Weights of a small transformer language model.
Architecture: RMSNorm before each block, rotary positions, biases on query, key and value, tied embeddings, attention and MLP in parallel.
Each number is 128 + 32 x the weight over its row's rms, rounded and kept within 0 to 255. Layers, rows and columns count from 0. Numbers have three digits each. The size before them is the row's rms in percent of the matrix's.

# down: layer 3 MLP down (transposed), 2304x576, rms 0.124, rows 1134-1180, columns 0-143
# up: layer 3 MLP up, 2304x576, rms 0.141, rows 1135-1181, columns 0-143
down1134 093:102099137062172092115098151105055101089070109097175097196156087203136124092121106111140154112177191125156220124148133116156151126143126106100120183109121144085158084122123119190128160091187130123169146200226139107157121129110112154100122134099134145102167103177166101112110102104170139137136150113147141124112070100108092153129115147099150132120136108110142072113127067143164102124145120141134177135182192169173118135147140129105146
up1135 114:121111079139207159143175129192074091113078123114142131114136067114155168179126151129139139143169136095141104095130119093099169179107072090118117093163119100168130073125115096121116123102138077124135110120110159137109146125174081148086109132161144171117098078141129155098106096110147118166097186155162145161104144129107089097155119143082101175084108132037189116145102080146174138123110129148183083066143096108121144168106124188129084
down1135 112:159172156117106112149187113107029126163105073077149138162119144154105140126130088210154129101141119187137136135144048136186140110078100166169071112124154145128073090100160111152081129100143168136089108094176086111121175121124101150143132127168163099134118144071078146127178169125109108095138140131170133144110130149155074107068132097072103176147096116155162136146150113102129163183172100163101110146111128174129123117106119121121181
up1136 091:126145162149122135167144138148188076119090103146202171066131128179090150176159098088098131148167134096096132119133160121093110116097133186082181136117168135083141117106110059092204101164118141137107122074105094110070168126162156144127152124170116130072119134181161127194120099161090127086098136166147167135093179128108160131159111103153156119171085117055175084145132088181137053090193117076160121104154144134160174120154111170155085
down1136 096:133124115077169138079155168134163158135164166134139108157099110035150129133092175187183104119107157134167139130160080136169113164158130036174126062087087085164128146099145193148116140084147118097173166216149206151142051156144137125146105132103175129123161139066110125119159121086105137115146191114089139154172052135139122118087138161097100164089163118159111165167143122106127117175086138190115062145069088113177144120136158123108158
up1137 099:163164155181205115132107142109149155075162117136081149098110145150080130144164097142152137146194172140167108116103148118156138152123146070110081112117171140140100171130174120129153143153072120119131076175082097163133110120183156140149126161119121108094085139191134113199141144065113131082148128148168126142089104160098128129189055116157107167165106121133104121128121181121131080132093183125183159141153135121125159156085112128127132
down1137 106:111108129116083163114146155084187127172131129141138074163123081122107120091140217092091127118141123128057149152142086100069140141155101119171151108126151168149153129131062164149156140082149165123203125127093107104106071075120147123131119087157120163168144140076137142117127101178105085143123114141091145142106147155130122105109170103116156095069149147159126144126088069184124143116132049144062124167067087165192089115090126182142146
up1138 101:096092186137146126149146099100093101115129146155178133189123131124165117176134168074162052153182123126124150073129101162145112124089111148145130200130136111076054127143148167116097131112158159102080133127201189145123085107157116146137184158091163099166074150130042153108177072138085133086133089113074153127145127139120099080132087152148116070212125147121088152137147095136163128097107122063128084086157057137076127110140155110078126
down1138 094:111159162084155126129191143117119103148119099118148132190141160138102167085152098137140127125079127201151157150074138118123144101173123139110084123034126073140155085060096130156169117084155156100104109084138119161163066193126109133100173090138143229115088050167064096101165101138083162137109086096126082144155128160157147123076103160131089158102108125125125092153163121101072153164143147122107110107096170108193112130181116097120136
up1139 102:105125113130202089084108114149162084108119097099148099133122154114080158118135136079101108121114111101179137161100114168149174153097151166115068123040134126065155159120175102109150154067109097138134163048131151171100125129112134166145139095152120148132126119191084129124133160157152123091178135081160105092106100097127180117157094047070175145185118147134154118122143148104134109130128155065061165173177128090171180110159088143105172
down1139 102:137147139120140116125148166051255097103137115111078087157138129159124125179089135127100130110083106153166099110111103160132101108113087123130148088117113152122123138182159117094120194135201119123158068114086201086124135103181123115163162094117130137119102142175169140093114137194127140100096040119172203075119137169151155084165120104088139124114116076138142095084186148133123105105164168120130146088142111072131109144122081103154103
up1140 106:147142132158097137201113153138113108126180094148102080195100147118129094101136142132101151115190093083126081146118074120090094096058063090079176165119178097178165125102082062146094152096103114110098107100080137134128125130147137119179138072147195125183205146094183160144131119202145120162126137108168151094166062129110160161101079139107090139085047114119118120122170052133104146170143203096127072123123158172154148121115114122129181
down1140 100:102031134125148109147155145177144107085121079121111134098131119106066121081123116080180079096138123092170123150135115108155109135117135096111099139134163165093095096142099129140153136116113129120119144121144102107139053109177179124109126088212123155145110116069161136068120109085109134077096142137134062113140145130145130147181116125131078170145113149157133185111142105147134135115138145130095192117141106150092112181186098114105077
up1141 100:086107105092180132142132124155144165144095151099146148141133138099121130164126121128152181191138168063071077137118156146088087111132134182085144087112162123106210152060116129124137088151138127146111128116110176113149160104192105139125074127114109132151131042091119094127116152109125166155132141108142191138098138108111034126128124125103132120112078146097122151139138133126112104182134142130132142098127118175157158187133131074051137
down1141 098:095188080130139099109208119138132117161130109132183155124123151123166144155158149089152129086153097110102147145154149141179153138017106097184106118166161103156125125115150164070121150107122155127138123179134144161129105148127146159187132164109162138141131137091108138117149088121105114134191108139083052115126141087197189168135166096146139096106129172096122059078150114156112095144128100184135146091201127122134101106160132128128098
up1142 101:173182156126138142094154125138122147098166038117090098089077117075162121124141072100128142147118126107121145128113088126122124158103124093089140108142134133159160106133090152116085139091141132138177104140057170090107148132137116161126171118115177175143099114168148133148151119106100123145128180139112205122182150133163122153131117141062145111197158117159191111081111141092106115117148130100133129168069155109173135084081111134101150
down1142 096:131072104160124104105159131067169132106085132155161088106177066184081191067094174146157159124117204121115116154119066130126109155138114112158147102149113099154160160104150207158126137122155136150112138146183088163103123179124151103118146149080126130125147144101112177087080145108165195159173155159122118119120091116088126128107060181118208100115121166100080170166134160090112064144178110122166106096115178123189130165101127101105125
up1143 097:084174146151125139114128125139163160065128107118104127139146189194127127108145068093178130070137116130142183159106094150144176171120078121104125138121096040143163119155140160112090106125110138145137135105085096131116125158034171124139167184162119137178102127167117100078097153141081163149120037161206167178111167072130121143120076102148160138114182133109168137122138097087130159082115130143176102213136113201091092129206083046116183
down1143 101:128131116083083170125134105159155080161069184113169159101079072121097120100057137140114157118132112154154058140148142140103131086216123103184106089067157157109148101161136111110111135079100101062110125149105111086099171112172119082142095104103113136158134087090129138123184134121108140123065048144109113132091115135117111108156106077128116230112114100149120122135164092175101087079147105133051111135119142030113140095087074111144133
up1144 106:118113087115224110130177152128129171146074086119131095182086103135146129165171176123122161136121101137131145070040190133146233133165142092255130100126163113152136154134139118109155094150099062138158152130189132143099146142118107115221110108116149134119110149163189183156132167140096117075159105163078126181147093096106103164132110078115132114117101135112144143157135109109165126090111058133152105092187105114067118123120064158141100
down1144 099:100151111187157157156136142088159109110128125134113155119158154120176084098142169099132131129144098155098102149155107116051091104088133132039142124099128105161155082155128150098130084124167125115091077104076109126133136158163166192107099158107162187135153166114112109103114145147111178075110085128044105118156099134117086114073043129100168135135109047133119108084110068161158073135166103110139142098134172083182107118142110067102150
up1145 097:088136129179095154097105134105141144129118127194153101093104131103111150120136079187073093124110080117148120190122149159130181152131107127148081065107121176131120067117163109200168104166105179145152117050107074135132098107138122119174140166137164129078142112165145146104097107140174136117110100143130133155118164142124119150134156128106133088093171179152172152120142105127167142137081129086188126175134123167138177075181169167118166
down1145 098:116095133090143130119109091156090121105113107080124129191146077117126121181086155090111177148130119132129086106144123127121131149151112119142137183147150121137158135104093166087129193131181149151086140149160161097179168107131146125142126115082128121146134117137141131199102132125077128147162169141071145124156130099108153142219157105109151192127088075108056138094085105103140121144128139157139128090154112125130072109095091124107134
up1146 099:105070108065118155166129166170134068103111136153124176139190075129073105142123140106095099111163131065123095116120113116153080143138167110136109120145117140076137135122146137131150209090130104113148160140182044124184095097170104146120130115110091145085173136139153065125132180129112103112103032075149090146134154106168114089148129103143152144151100145137127107161162101111160113132125111074148107043137162161100119118182197145161164
down1146 103:085154109145141107114149157144127095162155139125073114125153155093156072058143169161107138127109122107155132151120067102143076055136142100104184164119126165098110096156140138129091085158165093150132094112129188134148122120188139087141135125095126067169158089097178140095166155131172138143147118208100138086136106094136172178126129124101134119140118080166172104199156134146140127142133086104148127140086083104083164220145100112088151
up1147 101:130139187134171114107110111076038160104116124134111106132193129135126116103123108167120133168084078098116124147149158127132170141161077107100133136130128170132156100117128117159106162132083147083159128171185064153141166149086079192122104153154147122126115116128126124156136136125135119115112142174113100090149063081101074139091111165116141119147131099203108149165176125149135170071122096130085156126105096134177089056167151079155169
down1147 092:146102114097106123134125162159143060118192116114184151140150091098106053135099176084150141155165110159140134136085133132185167095146181124123068092079088106118094151154125123107113104105100104117080128118065103142125140143142117129171110130112079172183165171075127136134136065168140116136102173099147157102106131133223127091098120096127115099139150095105141086082102098081186135155131106128132176096132138060160148146137155079142108
up1148 102:192230121062124145154131125100158107198155076155147151135171136133131101139097142070197137161159144181106131134105121112156153144126140131099071097133062080140188169160147113138131191116116158123143078134182136140141091140176120181112158141150148128138077121082161138174034149036164113168140024115142126101204071106126144123134160138143097115120122179107141195161101086148095137123127090138097137136164200131105132109087117084129131
down1148 101:114177108129114155125103154136137148135145153080140158092099130150168150084093104121105120111086134106183139175106135174078127135130163133102086124166144074147141129147161140096133091084130102122161185113090089111122101086099191166178154203094171157140189151128106131138140121134179124099121163193048086137142149148129128119062130122136200095118126113145076128083153116104110183126097061132141123124121115131117105130176179106155154
up1149 103:068124117166089164091147132116101133132121105130111147107129161132131121170160141118132123132053051157122166142113150153107138068115064160144101125162125171126141155084100150092124112092124158107162109107161170119135172153070133145172188118125164140143147118152152071062069096094130128164138120186178117072137149143147154101130172211153095093165142113142117124143134184144126135120132089142184097164150199169095149071104075131053141
down1149 100:141087120150122151132144091132156112109167146163119148072128087095132137115069156141133144163153166162124121101119128105118156114127143130099122082078094122087104115189125117082137141139150137140146173154118148106156103156161135064126105154169070096139143098131119135147087093174076150091119102096073144092114056122182150163138171118126167191078120121109092100153119106179149139147106157084097168092088129115125109118165118112145116
up1150 101:101122153135142099095139119137121112125058099150067143104087130151155168202095119141106134086163154089108136128113156078128129128108120076113108095197185147142123107168107136182132101075158162093152189160135116136137106110115153108136122057127097155136149153103079118138128098113099106219127089111131165170112100189145148092091115147125112069084134110094176156109152108195112113105140105126162099148116126162135166155114151118148100
down1150 091:098096139124160104157109081120132116125107135175118151073115179099154151089144118106141092026133142105152159174128103160150075145065150085157131103139087125122137126149068114192124121121170154151138111173104150051140075131138093127159134139123080117153101098142099219119152113121121100159112136147190162098131088150172111146146081107129255116137103136107103131145141145076075125128150131069136096136120097122088160086088153111182160
up1151 098:170146112144125047082104155105145162103146121145182121173123147120177099138124092084080138107156160113081140151069111162145137114134143114186143132160163116095108153154120019164117145102099140142124119116124245154110129096112101121129110159121158131073113136116058092106150143127105159128099193110083118132151145142140150146065100114176150095095174114104129105158094092116088114146162119128131124111144128149097145074107132169080120
down1151 096:105154095124119172141113121158113091122108157098154190077125132140073119191169185154171140168077121122129144114178102113099084127137123126148139154125127128157085142110165147084107132158157124137098094120144098104184119153122091117118094108141177079125141102107238129167099099141116129123112077126157125134100129115163109114165133137068138098072112195034101138125145132153183159126085175101048113128100084124191183206175055068180177
up1152 100:116100181062160123123115157185120135133034127128112129140088155142080173121116116099081157159134097128062082104137097157098171137092181157094138077171120120165100112135123142173138166099103082123113102070153120136083111100065111132116119116099057178166140115123154124109154115094167130113138105186162156169164108109147150169163074076074139126115178042159073151125130111182108149097142081084166137100104085123107149153119136126120104
down1152 106:134124155112123147038181113133094153105121169081144121117099164116124165114158091124188115163159107087110118126146089150117131074140136077140148099137099143068093169104176137148117164095145185120113150156129109116108162179176127139101177151145117129121109127157061113199129154117137130135120040079133092182149130126116160140155086126114117105114121102092211082118173107249149146130160100105116090150092088106165138088039122123107154
up1153 104:131116155136168197099193076103144046125073130082147107119113131083050176137061123108131134178117131147146070044115131147191188104052155111083152100148102146117179143151164142114124101118108101127087189136140132123092162125168081124121139183202058170133112112143163129096104151112072141182201143158094168128157098148165090146114050130122118144127129090154073110196099132175151093157143164152164180151152168101140078129140114106121092
down1153 100:129031183161102115114120068175128173180083097180076225155139152104119106099149168120101122123096170105122122142113110151097082145152178071148140167126101114140099136112152140143095174071158184115088139126143136139170176119150158140113114151147174138109151106096141067112098133182130103157179084082131119040135191168142137152094151163083141083115162090162180180121109195108103080125098092179145134111128103059131150175142158139120131
up1154 100:100074157105157102163139136182203114102168112141124070148161153108159087091139145099112155170124179045108084154073160141107163088117167156162098102151129117137105101149163138151109147149165136126101123148095191101153149147135050110132074136125133163135112125091165044156079160138140134073125189085121154174142117159135034032110196026103117106117114140139112139167133037142164126087168137141105128113164089111109122063136125120119157
down1154 095:158172205126132137132069126133130108150087090133149156098090083131126137170116135090136137127184037163109170095127112118142087138138091114140167142119073080108105120104106100121074208150054108073126147091089141132078158168138149156157158117138151149137165099148090131109179114114113115124045158117201165123176156061139179150116079100094128167151102116075138082186109131156098069123110146118137121132122156133112108179133107167110170
up1155 099:135122105146122149191139120131148106114182160181122112181082165123162143079165100079105170036155143138054098151134150133137119131135168093189114093202112039110123203094115087042096124116137194102153122137153168146156130093164148152151115126124144170129100117115089025128084157087159154090133103143142146169119127148108148120126138130122124079163171107083198120075116115147146141154135108124148154157108135148123121108132099141107084
down1155 099:099085113179107128130108125137120138138100147076148185160116144125096096109179184156119127141149145144128107105164152105126159138174137079064071124081124124130126101145141148154183190076157123153134088096100118063147164128095114092198107136128127180155147133147116113116090103103172117138094158138176150139151103102094111146190074128176134137104132108101092082194140161085153121169130106096123080121099098138107048095127112139168131
up1156 121:167121150117104117156108133126115108147160138115056068118100106137149168111116113112153119106133146152106150110203124148092106184131120108190125096155093203157188108102117105140156164126154153130063146123119131128136061094152176118107131085172125161111179080093112130170176164085094162128148187139115096146117145135111094165127130133126084134107120159121121134145111192135192095151111072139141130112097154104144123137082105106148116
down1156 142:103131105126127153133081116143119071158130121121101239087111124145156179119157093175129149091119090126155087109179097069126080125154099123124130050119134221147153137092105126119079159097139159166109178156143108099145107124090142138113121115139132127074078083100163086158186126156097041142158162111162181076150118130100072159122120120104074124130121138127120145135183105119107143194089118154083100141123137153132120101133143117131147
up1157 102:143106106170113124083049168156157103114112146144138114129151087114160134143149187127101087088175126149123150140146133111105126139060149132101160110169187151171186102128241087119124098179104145116125168100097082068149050141169118113162137142156159107091144093133147187132160121140110121123114167161095143167132125116122093157152118150152126097096145123106107087151149152096150177103132136160115165185103135133165115082186156057184109
down1157 100:148150150135105175107105127108120099169117113072141108091136119151153127128053139082021105140077140094068111139147135160118023119175117097063172156179058107123096166107077134128117104112119187144119050080158139134118221143089193151153131116095079139120149149156119125209169114050129185158066071094117120074108048141115105081083124094126110137181162119115117170126123095066128139159120145134120097155176095126154079128075128134106108
up1158 100:135130120159115157084137119105112094145155093066136150145155165120087149167131099077123135121138196220105147096148100121099201201090186110085140111133076147088097088081109154126097150111166139109096182103147164101079155139131107116097106125113163033129119071068125118158093160097166076115120085091176177193152144104137106113127103145140078138147139131123152105214163167108136178152069106168095122201130152036108128123101154145116093
down1158 096:124099120159132105115105101123000116114116192108161135124179134085093082119092116169139135083097143075100106151074141112148099054115124131193129144129179133160164127138138134172171134152146143174162125167104043157191084143113171144161137120103161149135137125132149112117157086105135162133079128169100092059130151194097146127074076108096124129112107147128105170154183089106138112125126147140136050080114135157145176139147161097103117
up1159 099:130124143139103130088135190109143137161133106157142102116091166120139081154083114136166121116048066108116133129143143108154091126130182131127101117075120190145151153173185096129174125140176151080133096218157159167141102123153101145167117116109114168107131181123147167147159090191144136122133216098121105131117084089143148051070131177120132120088134180105127069143101132115129182128189098101115120149080141096083108103177162110188114
down1159 092:129184133133148093086114089162216121074116082168118157125173112162118183135104106094166144165120170142170135097086085138075162144143115118106167132066068080140109156150170135163127149158112098125167077097132045102109138202180136108102154153150086166101143115111094115138107125110177147148128106108103087135134128194167124109159096078109170139117092117148086105092119094119188061104116171112146135120085128107097115128085100080127138
up1160 104:159078115126095133136082091110141138127139138140130176103106132135117078116149162141166169127183071122154155143149140090114097067065132083134201127057146109125075121121202147107106141111101082177109148100181063095102174141076084157133114135132135102117119122146138102114114158114084107109142057188171143114164122108138093189120125133134110098114101121185148136118118181103162124170150105118133172133156114108096141096129095103081109
down1160 109:124177131132168097105155140157074089180102155096142079118071087104129101098114198161119151121153127127172124114187123107176094139154163101156181151140082149148137139124152133126140146178131124106101178226113125155098166118196051096219160065127115101115140082155083175112119114124116127087097153141133157166158108088063128113150143105111119188080166115111110139120139113141131177170070126092087132141060129131107157120171150084103133
up1161 098:152139153105116069147198116114200116114112092155136103192057104074135122122140108169102180113144100162178111075160117144071165096167107201121064155166109125119152127076154147114093130145154142159072126051107142137137103150167052120122163133170185123074227163129135127127119126164117163139131190066126095093114097175121099102112166107120137126106182103123108127072178099134122136087133072134134053103042132094186073082134118166068140
down1161 093:197117104125058101092087173134135124201132113128161154071132145121145137115075141113103086151106144095114166144070136082128120175116187091075104052134131121137070134152127109105161084129147097110163166129133116127138168138154154136139132131094134144149123114217148148167107152153116093127120137156127100169102072142151163076123086173107093162084072161191107106167102137142155135161171197118120154138185125123163175168101129131128108
up1162 102:127173154156120152172117104144185161084080132127177139167187113126106086143081143158152094114151122113106099044095123095143135082059114105110146074169102143168134166111133129129151135138217127114155115095140145131128071106181135148121112183095066152134119108152165070185159135135088118119109137101155121172167115129117081140109179181080085109134112169140097124146160132092146104090145180090119107113196192115081127169145140129113155
down1162 105:158090163144113119142140123101107130132092129121129134152102162160143127121080110141129108120150106203163169153135145097145055150186167091154176187139153165180160118148149094119115157081121143107140134156101112099086150126185143141101148143079157143132151107120136182150090194134131133127143132129086136157159167165110075160168115131141149137117164122166150126135102139118137084115143103135165110167089070154120168130153128195155099
up1163 096:176133173143098113137094142160163183101064132158103043112118117092167136104131139155141087082133107095136089149190149119189108126126159159137129153088214071124122150154119101069101134131123167140140120111122186154156060151123104160144142089114109154117135115101088152053104122121154151088153141106138147198126180125057141124131116135133181165091139123128136093136198105098186129116178167131121158069153117162115182074102152148146107
down1163 096:148139147145124143097137069171152181102147127144170120162180127080110034152114148169105124087133116238112075046112150068105111167104193112146143079108098158079166120071086103132099148173111170200061098068133100120130175119096140092149127099200144145135130147148138117188104077104103154164168103130105127082118162090181120138127124180141087151119120145117157160142126073126117061154108081148172112173133132122141110136170169125109127
up1164 098:153098140156091111106085066086114067171127150199075098084152123093196134093127109116119160209134150127124180079126170131164123166168158097171031153206157110134104085175136086115173132136108125183135160085113159139150086139115099145118158113107206153102120096143109162165143087185139150133146127107111059164140161135179054113131121088216134129140147157225112152121083161176119130121112132119168160094083172123171123128115137103093106
down1164 098:119149110093163130096154148188197153169126121176131134146136140110134121160168109112112127133179111122146083132109100095127139118076069148081160102126047120154118123113128146073105099141141127155127121179130137112152136096129157114103125099133125118121149118117102091148129135106091159081138065202076160148117132093139130187161110093115105131080148060145070078086113104089177133165113110153063094115090100077139070102141133153091162
up1165 096:153150154093132148215135139125245087093090076166170124160139154181155095116140118154085126165167168159140134133142126081177106141142110103089122102126088093144160107167065108146127160091161150104140092123204125119111166097121087122117117168108135164168154123156102092160105115137141115120085133141131085138128151179124066169099128117149144094121078153142142187112110120153153073186166154128101148121100154145150131137124129159159151
down1165 097:160174155160098129149176216161037070169131125090118159131163154089155124089163097124134148153124111087138116146096169087105163143102109149165127133168150102153127148127152168053176130139105090137133128158100113162144125130146150139124105091146101156117139147090165148110157125101083144126202131119141200098140134110104167092179132138114159120163145082120091097101148083118081173081145153151118097122168115152175094143106148059129141
up1166 104:130148114155145130171170101167193146118090121132161086173183134110118191114172147103123146088099079099083112127142192153100083095150146134101126161111128143124129155124124097127032160120120102059123193069110065087102132139109117056096135111176099141111099100192164163116085169093176145118172101081111181115177120166088114129134123084104150134173165157158199134117149130089174161148120185094076133157154124125150157098077136129099122
down1166 097:103143130165128093099125073074144108101142160165135160154108126120144154148079203141202101114109166122147115076112096113111193128065102104136072129132088143142128133100122070182113082076168130134174120156164158123134093118164145140108142136098148162117167134107117085184199112139170113116090097174179118098156079119140138113134148200118137068082140108098098151148112135151135113137094117114092137096104143113151148155094122110101129
up1167 086:099121105135137088097094186148136117139080120141143161141140145083086151101145101125159115140136132101134131131158116150146142128082141145096140144117163138158103138109152131142101080151157149124062160114147104076130116126096076162179179065148126127061092154124198146141128093128066111111170071128114186171127134124086145160073126139113095109165161155138106133103064173120151133117114135122198139154102132133097139130153090141069163
down1167 093:132089091158113103078112118139187142090148164129077075132073105148091161154164131155065118145117113147118125132154194092159132148132117122109068100099172138050149137122137122127137149115117090116171104135098147084086116175113164143134092171172126051108122098171082139116119109110150086132100089125149146170115150171142130107143128130160143127137085126110123124161123124112097141110133200157082151112104156114108112111104167126147145
up1168 107:121113095100181062070150074143161166134167132094104155138102172141056098151138142106175131117166158144098178166092091078128098104133182160115148140120106138160042110185166143136178115093106090107134149209166139147123125151125109152152169123124113159163132148136088163194109074094120184132155125135072141101141104130094157140058149104164086157152176167124161091107087135128193132104116174129116160097099152103138145129097098162152097
down1168 107:113154090034149120156107124181086157124138128183190164189140146118078160167112116141128145150142109072080135077175091087185187133080117156091098145097128137062130104061150131161127145157121117128092121153148066146141099135111123157114127157181115117171107148183129159128145148152109091079118168084102083134126168173131066152128144135135190128154099089086069141161081146139151126124118110137129136113072103082069184112155201129095097
up1169 101:140112209098151115116157153154120138109104117145058099191119121141131113151133142102102134152112157149112141131091112111137131132174156089075084113083119119104145154115108116178142074109146211117126162136166134144111114135125140152097184161198197143057159172100171118144144130142100069076126097163148146114142102102095131132151102196111157135116166116157119102121221169090103117124075118078102124089095118131129194142110175121064112
down1169 103:107144100108105185131112083146148167160135146161063079122104115147172176168168133120115096074064146100058134132134181064147090112165087129163102125060106161094101142173113137099107131107130162167104175128062115134125116144118119181143112093085143161143072080112126142129160175104139124118133207133135173061175096191111107109025154140126129128099153153141097131098167097166155080131152125100113160121145174109107071134116118136117129
up1170 097:135102068111073136133128150122050092152170074127141143115111164132133076123150132181136159122164138139115162157062172151157124162125165107127122119107190156185143147095107094144136122158084105142101081118097171144112143083144127166142151093122166128099163124122137183093110064156174157082180094060129154135120126118130051141120099130099159140141117131163135145129127204082106155072075176169133112125108067130098130092117104147058091
down1170 096:161148151103136169102111073155066143130133155165165117148110152138164100189142138187153127152168097143154093113180168129101109095142158133166126138116095087140214155160100211120065142117158108149111190177130125122118118113099152094126210175169073147196132082147090078161100146171109093194106156086100098098146112173070131132107118108125117139180125156067052143082125125154156131153166088108095142155156130150164132097120152174147132
up1171 098:127189181100088140140120142147128149116112138066162134131099089152101132200117112134192091096144103117143172171085081122116082152108118092117154059070202089123103112216169116160167105150110149129143137143080133111063127120127129127103176166112178172126061166143145137147092050103201114127118128112123124097220110187125092129106049109175177093083129118077104124147070109153131212148153121117187144157102067191120096163178113146126046
down1171 105:114117142194126135158150166129070152191166105170133106078185194141151135110146104112156149170106141093140103161152125185118174150112101107132126084141134142121155142096019129068157146140186126074137107126096160109128100144162135083145097109101139181141121154058097138116183080137096085127111127122152161207153196108102169074126083153154113150157120134191139091144142168084141085143166129146109138120101157051164129101132087153206188
up1172 112:143121167139084132112131092150088145095110162139093144097133174152127143090167127110111119136132098151170095121131141122116159132169126141116105151146127114137145154148108167126148083077089146116032112094168096140145155105111150178163207128158189121152156109128158148131112091121111112118130135141090076064148079125125098125124134166124088074099155156132144138114168163089085066156179103095139146139093161058157114171085125095151195
down1172 102:155139140172110091060093117129194131086058199110089146134096121108176081129162185162160133170136116124125107122148138163183120127122127154144095128168109117097117147160147143100170174098138112158095111136167145105149134077198172125131102066179195153108193135115206152117147154093112080070142111042111146095176132137152135146077078162136095143128078133152118132121085123081132096131193063120130115167086175082173051128149122186108123
up1173 100:129119142118086063101130107057136090101124118183099150168113114142167139136092106122127116128099131075091113176159129106126151134152155117162119109085144113148123119107061122138150109153129138112097119102104088150096128045119145101155176119141087145067121153132181158143173183093115131144141114173086139095084169141169165154162119092127109084144165158176143078139096100169142158164075164181110103128168064139140128135131102144149169
down1173 094:126117135164104197167103148117164144155165153049129095136130146155122124134164116157134131104161125198151155127135089065122097081095097170100132126098097123113121117103127138114176126194102144186163130131154134123149136176123107144129095185100194114146121119148102140148030035145162108104128077130114114109180140129135094105128050185145134121106121119079179156154099154095174159115132106051121120131099157135139165092135105127161070
up1174 099:112140110160129080146162085106106106075086117093139097127139149126144118146166181109139096207101156139119101126063139106098124105171122096147086185172120115133161102062110116133093175098136092110179133079126104193102109104175158110115089119189130115115168171185144107185114147088163098073127168138090132186113196093155147101106149112143106133176082117182127107152111141116137107122113108089154147125161117118105115111141126130096120
down1174 102:099136176136157133106180131146105107046171109104095166105129095121093145159140127178163129139111178126107125102160153116172174119076086162106116104125119188149134122135124101159122152044184157152096136152125073122219135121149048149132099113150144145118127067136161137171185095111164109139151108079099189111164144125118135068125139173156067130127148099121058156162190163144150097128132115171084130114116097168083088166117104133120141
up1175 098:118209145155110119110086072114128090175109104180136093119099075120110198135111147144107089062142185170131168124102108131145147117149179125095147180098091139152193106063111107120117165129101107128039124077090127131138098166095075178181120094164157148137181156159107132125157098134139107098081096141089095142185179121105202086110122171104095163146177175153194151195127154057103150110097133111184133129165131174122143157080156093206129
down1175 104:167093113175146107134121082065136134163135162132129141106136106085058153181143164218143190161111152089145151126132121086150154105155103094160131110112105192173115106149124167114095126076136169119123153171116154096166095125109107132206163171151136080162083109173117127153104129162153134119121147080076135153143137184094124175088116135115117149103185129153151169106141111126179103154142120117074090169121138133116120160083130162068115
up1176 096:104174128090101148101174152078164149083098016145123143106120181144136124068129138135127083050119089152064049127107176143127169083111177144104139181134099115116128117097131117130103129113113198177121135113104148193123145105098080165089152126113157116101165129168127152162106064132105142141130025173132208122203079106146096149071154155082095115137198109075153089136187146083133116072115106094181161055101109126119106153118116130088111
down1176 095:111162116160150130083149143175132130091094148112113122113132078151131121153127070115055160134160113073113157122144150086117059092126107090167114093143172145083099064151071098111168167085084142108098170137132120183136112141160150085118139129076108146115150113125138156115122108111156158137107000097138074096096115135115103094199124099123105147032125181140104108170176136178126136118116173131125142173162128167069150135140106112111124
up1177 108:174100117182072127119147156058144156107177142160117066097173148128113151099129174082141129142108134184101113109110097101151133143145140140109197123109159099134116087183144085119122122141138105153068122049144153115105121081107115105073126129116091204120133119107169134135121108165049184103109079112116159107103112127154097083145156148164096102150189146148145129109167132155133123139132145113116088111148091133079113106114096143138194
down1177 108:145129097127115085119160108105111080109088138201128089133078151105120120122148157134158104148134174146114156112148125113064141121091161091080099067182125100102121154123127184113076211086089092155157128071091098128139076158118147099127132134090160108160151095126103154127154134084092075118124136165161133124184116141109187086074139133133159131110057139159146069133131150185185116069118128167149156108126188117148155108153178148126117
up1178 106:135184160169171142101112106163107099107125103101192126107098184089103072145080095100136125149129172047146085122143158145125142085079111096147117169143097111143126108106085175149121139100171146161130129148114095117123074132146120190135096146094134116137205111129123111108128143114108143177138086143102148128121161088124117119098133148150186074136216097144134104170177129090145160165169178133186107125076143137097200112120150123102144
down1178 104:133166153179142079201133107115126130136137136145154108215186147175112135071181168181193146133139133076167080118095107144063136128154115167060061127189092075117152128092132065146117117209132133111199145176147109164069130152086152123156145131111173167158051137139158159130100168124120083085144098148123075161102141177148090169146142056040134133103130120133153098103114088128122148099100130129112114112148111062110167097090071086214090
up1179 097:133134085160112131094124122124114121162140116153204130115084118064079085078165111177126136067108106106093083075094127134111211145131149124146093164104099145160144143105160120107131104127102165111151138112124105127149122097129084165148163143136077135143153136086135142142155085137119079157094146113146114097088098185090150108121155151135106180120140172165063165119129160078148114100119107080076164109101158147110172014129140104159100
down1179 100:150112114144104110146087134180148138063132072125123185115128149193132141092130110080176121120082178112133134174085112105161086134151107129147165127128128102104179131189110083162165105115142092118124118086112148144105144142152137148095103140169149104148113105144124108115127146158108133103104035181070084127145149080115133135073090135114134135112116060127110122154119079110079105155084093133177157146151066132090079206091161106158203
up1180 100:104105153080096129145180118140060163159165155116087170060138111156129085155119143101135107146131086123103164100084129141133112092109201065118089144118058099153149203104143145078118201076128093131136065094090145141094163160102127124195133134121100139143140137136175133160199150128106205155067107133107154177105142164131143177124128114146101087141142078105171088124137172133135184141119134184118165107115098141098130165086127102087133
down1180 102:096116101133175147102126127127169122091095089166107107153113110171156158116138090126108159126142120088150097137212122154130155168196096169133175180122167148119133095199152102137164144118185115182082156149124141151119099190127121119085133106110160195183076099163159159116201124153078105147109147105125132152155120115144095106104106125146145062195117161123120145112129120150128178110043068093111127110157177125159142148152131169082078
up1181 111:168165111047131218099131121100196133134126157152116123127118167136153147117208123104133054125144105149144134089141106204167152149120165085132147115126145151141176120098141130135129098104163149143129094167140165163128163081064135134142128095137151149154077120114171102166195084210121192123188142127107126145065089130225156136136132082107167076148136148119150209151133138154116084062160152126127153076171142194189147212094140062125169